{
  "n_layer": 8,
  "positions": "rope",
  "attn_scale": 0.383,
  "init_std_up": 0.058,
  "optimizer": "adamw",
  "doc_mask": true,
  "steps": 9120
}
Each number is 500 + 25 x the weight over its row's rms, rounded and kept within 0 to 999. Layers, rows and columns count from 0. Numbers have three digits each. The size before them is the row's rms in percent of the matrix's.

# layer 5 attention query, 96x96, rms 0.229, rows 0-95, columns 0-95
060:463479517517481505464483472466441494515509476489519501470504478501513523538525496536470477494491479491489527513509536491504507476445487475482523520502497517498479493502451515515475470431480512516511515521563489545513523527492546491482505473475470515542494518534505502518473496532542515461
076:504523526522517509529513486542488504502477504489504497518530461480551515490482473495518459551524544509543489486517536497513484493500456506479432454470509503489456512540527504514497521477476474474520514543466487533503463484530498496529508530469466487479469467537476476504499516488508524501
074:524493492511536515485471505435481465516529456465466522530480492471477522526522521514502474501495477503542493495537504525508514499487496454523500479492509499539530478503475506506479450492460560533492548487544493507476511513498499495487466505522532496502517537549498468457503477539513498475
073:526530479572499494483451506511533496417478480499496489480504553500508498485472495536501478541499492481518493465500491518488535485485498482504545469494454519538488467477488503506489474464494505506509529497479489513479473497519540509478501490475489488453500478466502491500501532543454522544
095:525509556496510528526474463542492481476504466545504529468493518518494493464515494499490510527505450460508539509478501508515517490504527474475535489487474502470464535458451491530506516494502457516467530514501512540498457533566479513483501494553485516479484491515511527487492465492484496493
099:517492494466492460476527540494505522490515509484511514529520473483525498502493542486492524502515534548470482481513507467457468515508529520545523491550540483540533494493500510483486501469523517469508527481549499429500519458431488468499519538505502504455508493505481502526499487520513495490
080:510546485452473477508514511459505524519519504480497502494494492483525482476510547497516550526510488530481440464500497463484510514521531509506537503487513499536514464515485501477511465478501504469494474476523476435515512478476506499567497520462505481459507454528494511526535481471481474525
085:506497505525446436474504505480536525493503525458475498532503521516498497489529543546470514500515505516493467494559476449450489525508511496524488524510506498541506489517507514473517495487506503484504504490539477445485509488462466560538503496513491510470503477535472503486539455500500504510
106:437477512553503496497517477502506481465438507516501475499522483514515456488515555506470467508509532527498440482513546479468470460533465508508503456513512527495498503473513501467546466530473495474480538493513481486503494530531490488514494480485514519530496508491492505486485472486469542502
089:518487520447512490513531551505525536474486504452496495545511507452510508509513512493499531481520494511488439493502513503462528559528516491473507513485473475484507471549515519486490474454497521457518487500530537491481497506476496459502522536487506506424506482510501524465529513514505508482
112:484489494505492495495489482476446480514470498504470504474508479484469482515492575482495498481513538520498491521541537471533476537536524488533486510511498493486537483484503483529528476499526483485519524512510471485472496497518526528520497525473533501550548508515443485502525434531498450491
135:493469462469501513529538475493468496478540481484519490499502492489494505494514488486540510526506510516471538456487496449511476477491478512533533477455517499544509499550514547513480487461546515494556522526506513494489513490518439460499476526465533483473486498481517468456513480518515496499
109:524456506526521476521532501505544476487536490476520473532501543484499548518504491506545501493529545501518510497514464523514521512487479509450502543509507463510532493542464506475528546486489505491502550525479511533493494462482466491470467463512507515475485506451466463482513527500509501473
096:446481476522493517503495476539500512494461473532512479510479505478555457537501527483525510533522514497509499477475537489488493443521460492515511492497492511476546507486480496521485528532527531480524517514515514532490489538514486491474508506522488483459456532459516442514460469476457504494
110:512485555491526547489516500503445532496506467509498467504528468494530492457529493495475499495506474478493492475505514493515522530496518491457515484503480500497499521519490500474503515533532507504496475499471491476516470502496517470583500520450513528488530523494510517548441510548530507443
098:482461459471500480502447489551523499451475484490505503491493480511491512520530501454464541533539533484491493537527501490488489500496512510484509506517534492479505514521491488527493476511522498504504521587452499536467513491540472506499464477506494512544515513504490544451513504460491474504
072:499511462486508500485495521460487547517533514488514513512459497496453484494470536541511507490515504493523490487518471472497474546479564463488479537502489499476493527538535496462539505479525513457491495507528498451483493472491506546482469501470547521521532464463503481498540506480518509527
073:530506473525497473479481482484476465514503496502504481469478460531477514487506531515477463514462507504536506523518500498494505527504507522581536492485497499583532517510535522505469434504509530482490535497524482470478523509500488514531512498491523472530502518505491458464480456483506516472
077:493501485487511526515492503498516497443484456521493547493503494452508478494504477503513524473493467513509455493490503514531548513487498475445525481464447517510467490471483480493485497486473476514489480464474476499483499527481536526488495493516488488499552507437524561526488552510495538481
079:472528527495502502496565505476457482491489480545491528504481480499521490521505507488497501491499486486522473490463507511512489505485450503483536464512459527496513479507457514512490524461445487512473507457477452549500480475480522526508506503509473490491508488452521560543518487522482561497
081:511494523502493532528526501458481502506511499498498500497499529475537475480485500517479474491474472520502475466517497499528544471489460528496528490455487525501486484550495544507495486491443450480479524507510540485424521524532509515509502464489496487545505502495522543487500522486499540565
077:517516489457523492478518512496481509503499480531516521485511496508486552504525471468524532480527518491508530517492516507461505539502588485468488531480493494489523496464494462500493510477541502544499470478531504516528477478468465499500448532542515512449471477487514496511504498471525460465
054:495480505522514488446536535523477503562507530490503504508515490513440515503525517477505530490464529522486523528541526462489479479502514487475499545512447452503468499516521506504492503521495536507554470503483500494502515477507523497490522504473506563529518550521460485473533496491522517507
122:495442487476552483510490518481497498505525526485492502492498495500465539545512475492513477485478498533504532507509502514509481506499512485492457532487494472513524501488549522496468517476486516566547464519521494537502485486441436483470502538522505513511522481485474481474474518552522478466
141:498521544429505497468488534528486531546478517492491477498472458494483535498528488523489535484493484491508502569482501535497559501480518473479513535481507462512515482501507457495503538478471515559507462493530511469506482470465524520530511513521491521504483494508484522513517501496525467473
093:458522510539479479461508491458509493454482515550473452509487520528495492482511511550505514515503484520516478473518458492495532508455495517531519518478524516527491503472490465471527499494473481475470543486484533482511493508501509522517529445510531470518469515489507487524516477474468526566
110:501491489517489487496497515533526479475516484486498507538524480490482490482525477517514470445534503490467480497506525504513473524465506493479486490546474495523496457535459520478449533550538508488500508490501491526487460520460523518525497482468487517487566528515501547491521523540468500443
110:500527531543481489474476488543509485491512478521513514521513486521519527458534467499475487503515486480492518482520514511476477471505503523475469510495457511516480493444474533466467558550503487541467488491467468503534473534525527501528523478454504560517494539512510521527492504484473506488
126:495504499497501499484485534541539527453481476500510505517460516486536491503496501507543523491529462504510441489466512560463544490485473483477532470527494509459481474501498519500496517513498523488451509452518534526511490528488542489478508514499487495467474470465524509528493522509463558497
111:472497449494458502490501538470499543488511481453501490507496493484521489452526503497523513488497493512500463463508473493469496494462498535517523478514527516518504465523506492478510481476509513515480526437486502474505505533492574491491521499496468489482523508531540547509496493460530577505
111:478540504517484488513507510492509477506483487504476477493465474525476471474519501523517501498503477508474514487484491503528528492461531473494542486489540506523508435484460472522515568502493527531500481455518520458491457517482498505546514468498516497486517526498550486560480467555481498485
118:484496461521519509510476537505512488530478502515480472490502478482519472548538524476491508452508491499481475523520557484485514471519522480481483515493516493503573478502485458510520538481523485543530505471522527508512511531476471499510490471552501497516507511462492461495455485484525464441
118:524492487504514497532484488484485516471492501481509503524474570481485493506484476488550529507529493534536482460505507506472512518460451551497476493532471509426509510486501508509508514490508514473459516488481544527514491542498545487474468474450478499487507500467505505532481520523473539518
082:464499496485483526461499543505473505501501514531495520473522469517472492479502532497428484484480465481475509520519508484543499472497554480502481491471529495541500484527513476494477519527491492517540493503546463466514515433496490511512510523518485535537484532505510494464517478492548454524
090:482505517471529489514503518471486484508485508498477499512483527520452481498477490517531478535515516521510461492490494515485518473471472498543553495495478507537495532485516512512499481450497469484475538492480566487433460514497454527513519490508546484492487480479501516514468477502494541568
082:539526499489521499519503474474514500481512498518501478541484541518521494515479483464509512503474500477512493453487520531483517518490456560495534505522481517452522518518470526467496477532495526471455523490443516540455520515491492486462452475486518496483509511471506487497502514478443551513
109:558484519523541492533516453483532485475495480482513509542493559492542477509471485531522531527505530503514491459491476525471540502489476519488528479495488508464488525485500503504475467503462526454485491512476518554495474540499489516489483477468503464481505468475513508517468497514476533541
105:457514495480503513507513517549485500528501492526485521453498426496465529492524520486485492465489504479485502573504526485523474470509503488510514530468507479510522507498481490500528529526513464573524510517521467481469517477494467510479491510545496531544488531525484489490529490477518472465
098:517491520508542507499491459532527515495509483532492480498490491494577456518484488509507507534511505501499504529462445519522557480500485541495500469477488484467496493506496482528494507456471480484458487500478559523488512534540516486488470488489470465500462511512520550524462519509468502480
099:530531561520514500487491456531514492459504476536460505512449542485521461445493461538522500538510486490507480524480453556508502485512537487481504457520507506530472487487504481498497511461485486503476495502505508463516487512482505520467509475517475502524468501500522521524491541482464531521
099:480521524469545495464472477496418510511526468520504494457467467500479502523533476513515487494498489526463547520525500463513468469481474515511487526483473492520508490479523472508492484514507468529494506519507478499544567495480518501485499534527489535499506543504500527534523490524464510462
112:515456509471509561472500548487477492510470497446511517501502475492470492515508501486536505490494468501497504528488467484515535521489513503489475501465482478482507459500481522510496532476525467579484491428502483501536517478490517518480513520517487522504517497472508555528498548547491498479
109:482492524505571511512498505484486505482519463489501462447459464434513500548509475489487454451489496503481487515500521519527469467517463479548516497484512496500522483496503523526477504537478512513544481521482524532482495495506492491467475526511502506499486489506520482528502517496477563448
093:530532505523492475500520456491529488498556509543486450507486512530497507456487495573541488527498513503531536457505511465456495464502520504494509509483487499504517500541470485473543512518542495476507453491528481492479471483474479527473453475505514508491495493508474470516506486522486529533
099:532465474475485516513521467499516486504481517468527504493536479514532473512509473490501510458466473486500520502517520482509463506517533484462501489508441535463483505561517504463443466506488525506533429496525488543536511508511480536522463483498498506534528502515510512459488494511515527505
099:477467507529494525511504512516516456499540502513484520506532505480481497448464558518495490535501532481492536496510473501526492493499476509447476509506499489471536514454444500510532574514490520491518534531476462499537464525532506519546536510481475498505510492492479509512468497524512524520
094:499515459479526497523552512491486471478468509514517503520500490527476485494494531475471489494514491487531487491510528514487474515539512538470493517545514525503457510549505477463443441533529546471504516526499514527457501509495470505494493517503514458502518524509504499428530509464523520484
100:498486524489510466491487532472480513493509514516442525556475516531534509501485478474513481520481517509504453475490480520479484545507557472533521445549487492527475505500526533499470499467493482500509536462520483477487519492467484509510537502501545496466510459522530529477469510476524496519
098:541518545516495529506483470507501489467505505491492524547495583505480472493476450489501496499502477508503472486496456542513531518457465516471471502539484497436524506553492487504505519499498488467498505488458507502508514529505553519476498465502517507453484505475517504518511523482486511542
112:492495484494473467498506472511518480537520490483495499472524459482535543525524536491484497491488516486501518527525532459513435505561553454507481496469501490541500474473512474505491504514526504524536498513516474482515500463514442499539503518502509478526515477513466480495501468498534452465
119:516512508488524509502498494475516519481504498487500485546461553508491462500468462511519510532500490515507476476471470541473542512456448528504523475534480515467505516527479534509498498475488518469456501443453534515465494537496524496485498483488507484459504516478522515513490517534464558519
109:485502470511468516502521496520483514516522491518508510474544445485534545509538521461473524462467504476495525522517527476498464500546539483478478514490515479494517481505509497475492504532524508536547479531504434473529529470496464491515481538504482517506500515522487481476524504468517451456
099:500521515517507512520499500495490496480508511525501466508489515492480445478483456519521503487514489508506495500498461507511566459471480472499542487482470507486503484518467515535528541477484478511455495480459513483489477517539528532442494473499508469506505575491537502511480492547486556478
093:499523503503505526544476475495505470494473472505522477510510502531532478488481530516490512508516479493511489463505493522491551479476473521486559494485513511469543517526473514495515508501504489471458501493503580518454466539517454511477479455519508480516514519483517514536444471506476530539
108:489503536541534526529500493479505465430463477472484475529517555504450500490457496535519509531512496502500503492500488530520521503462468488536540510509461499521510510504484515516507500505501523450490555514487520494449446507534480505455484488487532507500505485480523503493468494504476522529
111:518530476524541509523468445503514477484500454513489451488483511500485515508489493514500506515502496476529544491487469533520553485464473519478497508504484532450503554491457497563491510510521478490448491519492514559501513509547498515479485465479503462517502543503523503515491494519481497476
104:474542527509464508536518461522517513515484473533518460505521459489557470503497489503510501479511490481470481479495552472470475514492492507491523463523522540492499473491492508446511517526476516442467493475507547474508483508507504497546491491479447528511472508523530541541491484493494510473
099:498503508471518485507549527486517496501499526514474480545488530500508489499477529459481529537486520498515464449496505507465501550499487494560553487528513498509508504520480523475493481514519492432529527495514524498450504515489504456516537495467505507454496486481495459504526458492509450516
096:523500486448508464465509538495476484528443514456503484482492507472476455502487551490480488508546474495495511524463506495530494536503527520523480489534529491504518468517481467521520474467587508516486509511520500499485457500481494494477480512548476501510503497472488530530504545501517484500
111:499513482491524515528528513514534477474486491481540520461499487470460536514465505494572511474499505501496533478491481514541496504464443469512465517469496490480529491527458518519490499492519524557537481473506504535521512465473512483458511523509473528480506503481488521506478548531524531502
114:519482495479468504492471505497486512560450555484512491486509515508508505512466510462454496491470492500516509517474508512498536478552518499498448512499533510485499514527531478516517444503516501473502481540490483507521509542523512476514493492535504515572468513453481470485465521459493478528
110:496492559505467527489493559468520524498449485472523555505514500488533521482506506481484530496510458498496455489489520523446508503528545492494513498488502503504449487458520504475520508510483487519455519472481444465480477497491519505503504511515477529503506498512512551542511523451483501523
123:521510526456509504484549518520497533535481506540497514473503482479524455510486511474497526500519491507515490529483479510479541483471511521464546485456512490513514490500484472507531573477475479502446491477493499427514481492514553489497518517484476506500491511473494510537502528454496511459
097:497494510529474535533518487476584469480502489502541478536525501525532542516467491491510507462463483485520489460528534491480489515513489488474493520451479496478507498529511519425510503548471498493536482457505510523525484480479461485492506472490498500513507496500497490467489483505522540536
076:510523524518518509497484460532515500571488520441470503465523492516521493505487486511474468470480514488539519506511494512527473558522486463500485533492514515479538524529495517507447501498479534450502506518524505528491518495512451503491472493506514469510552501534488496498508529453517453473
077:459472513528508490501503532451501483471477516485524499523503525488472477505514513520514485508486490527503460519510484454512520488528513523502519504477466502532500473477497469449544538466490515546510539459535514462535480559516495489509482482533529492515492528462497508519488470561488527469
087:502494503477522465440504520472497545528514495497546485504524530492476532487538507543476507502480477499491510519514460479461525507526560514459478511512526464501500499429503493503510520489487486544479485474520492482526497513483522487532543456529510547509452488515490493523517490478508464501
066:498509472486485501455516533515526548529537484507499521472511463536536530499495523529464517510488490502519487532526495488476474501530561518467519472439517493513491511496485461500501540458518516567500446481512485487541504503476493526512509530526511512501459496504485470504498454499506497476
074:506503519511493497503480461502549475501478513498479489475444487517479510491512528524522484494496518460547535527496493479535504474484490530487556529502488517458476529505427462518533512509497537522504495504448500529512459522533494504508457449502469481523520532516484518541484507500507479493
081:484512490509502517481465524550519464470471475507474515479507503480487499508515465504520491502492503479530502556484554470502505472533501465458503525461484499501489510469493474514489527481510486557528487544498461522508456531537493482503508474509513526554507510453492520473456508487464456478
082:447481559538476466507490452470519507493562479528524507541470508509524514498495519537510472519503503535463521448519489507488465496518522498534505485483433472509545502511512511481498500496471503468498503486510497516508499495473464499523515549484515508448537489524483499513525470514488517496
103:511490507473517508480536533512493524552482513458509479532504448485518508522493487462498585475509474505496512514519525505509528487479470494509501525480579494484495484508508514480510555513500488465454472476519480460511510465498526506513550479503447521492480474487505496506499510489489463499
103:475466510494533466503492511466447520516534488492471501483531495520502488503474492463483480486460492493512532483535486457510482524473483493549522489482468505492475515466517467539497489474543502484524535532484472485500530477533521526532522547478483491520532489550497436547502498511483499513
123:513485520471533522502518513491515465493545463491509466520513463504483486491505465515493503515462501484461546499500471501488504500476457503509497492511505504524503535537502537503508499474526464505530496519475520479530497481502400478528461469514512500502449526502516522503454467519532510451
128:491510493476528527481504549542489525443470483491471496490498472479508469493520499498529496465538453515469453497502538513481488492504509485467497492526458507492504484521480553470466497542526459494496479492485477501502489490506518492517482566470491536522549514508520544496530512510469516459
133:465470514548535487469534490495481503516522466527470456526526537522493496483522502499516479448552534515513505452524476519467486468498506549509507493507475492512492521459497536455496551512528502510506500494500520458527505553506480469491492469493554503478536498480495500498497478535512491499
106:499469500536509508498476479517477486480490502507484525499490494490538515526534544495465495505540478471494482498507509428485515486508528452470546498538523491513510511514473491499522501532511468508524568517487462463501506505517494472516502472489560537544511517496478461515472458485535466507
113:499519549513500519531503438495499510498485505572546477501527456532485498478508512525492464484527504460491489492480524484543466506489543542512460477515491525498439467506491517460500485556515527484462482527487478482506480484497516527521485511480494500528490521519508533527502500479485503473
116:506537475464488483487542460486509493516483505549468478475446472515533468504471494506469505530545497520504530494477475512492491463501502503548556452521464514499502527470491502528522525521538496479484504480492498521460485507504513487530503531485502475487503468520528475541517432479483503496
116:515473557519496491496497480501533453503474497518421513509500529529448524503471503566487465526488480503558513522516488525499490509533491479506464524514468490479475522459517538497483462522508498480467523517498509502485475538496495517532504450501508519533477512531470511494490483524483498494
069:488527516486466489517560486506520470488469518495540563514498477466471523491501494564532513479517515490528542475484468513539497450446501457504470499501472493495527467496512502488540493486516515493467514528516468478534488486520502488488510496550496499501509521498503538496512469492541543482
061:517538478495526486490496501475486500479496489487538469479534533493506483503525503479529518423519511518473492465507519527531511486520470515482500515501504520476516505497505470508503476511475530492514495456435491473509527497545530477491461524447519450493533461496534543452518536508494502476
089:490478462463475514508501530486497538495497476546473494488482483497522506501494525515526462520493473506526534520496503499466520548517530499536520496455444518529491520453527447510511517469464502550513490537535520481504495501509473509541499532490502470476477469447484496518490464534497511469
069:511512477537487520526492480529508460536501461506467459482473501534469488486475468491529460489488493481509478517481527520514494489507443472539513514457492544478486524517499512484518514532488491483478500502499550531500448496515451508492451484475530477525525474471503455489470466527502536502
067:481504501487446522481486477531522493513501499512490472472475461505540495505501506475492497521550509515498470467473522559556488471507510499502532500461481532512523473509496515504540489519492553482509473468490512452511538482476523479515492499478450496493528537516527538533526518480449527479
073:534537474482483538521471445507478469479467489522486486441511487493485477494507498472484486524540519496522507512443505543526505471531491458500528492453492542491517530482474483520486506471472509514508488511474500535489471482502509515507449461512525476546501553469507500483483501491462486513
058:520509502517508442449528543506524521519511531504493517556498472457497516522510486499465478478451495531504471481468521462499511475486490483544519507481490467514480482484492522464459511486481490497513505452530503470494529475515515509511545532486502519444528448514479494514534495496479537502
099:484492518491485481500486545506501517453442532517491493499507523488509494512525478536480508469468527534485497512510490442473499513514449518453562499510501512485506526489515513516490478523478514493537505490502494479490432532518507447519536489474550531481480463456493512474490534479511491505
110:515485499510486505500564459502518464507510525496540541473448484477521528506501515484542474476510515471511515473510516513501453481530505515513501514464438507489538520500484494493492482537497492508487487513457493563497528462471491492497463505513480553511524509463472511491477549521491533528
108:525502517519500479473491500516465476513471518485502536554473507505482495489512463522519494457493494514529550491500458543547494560468533469486497477542491496499463504505487490508430516475505478498487509490503500464465486498453528529497531499507512537508533484532512542509487524547518512502
127:519459503477480501533532457478506502451472524474499458523507494514517518439490513503520531536513509519489496497505486559501495514457544503499470493519488479496494457543495507456513514471508487495503546455529476530464527491523508503466478505474518524485501510530493497544544501539529524495
107:514492496519488468524497511502506537501552470540471479493470544501488487530530517462546509553501464507515475465465472469503519508469507510539517517494530490491492513548488480503500510493531520527489472529473526528457493468493491543491456484519505506480501465490494483561500504512439495498
111:467496510491467492502572527492557483511471486483482513533449477465511527506518511492505522492503499502458496456479513510481502493526508481542509492490500493463492443481511466480515479498520541485478508480496476468481516550497525481526531483507498518499522512489507567522510451512515547469
106:491487460483517480468499511501502471488498524510540530465483496526463503498500498509508489456554484511474503498509472489535451463487456497536514480540495505529473520527491466533448495492512534518519530483525524528482530478474458525478498517474542511484494558497500530460517488536493475525
131:486451480496479514528501492528466502496501499472497521525526517505503470481478493462485507507506509503484521493493501479484448492515490533535474461548502542442485501518509542486440482560536500446492519533512500550502498503516493501451490499503447480523497498531505528494484501477503528540
117:504497508517491491486487528528503491517513476545497509486479484502519531492464506440509517466519519503530504516491542556523483548526429528505539533491453494471461476518485539540529524500532495497484504480493476464474494483525519516480457519482473508493491491495483488470525485530536489459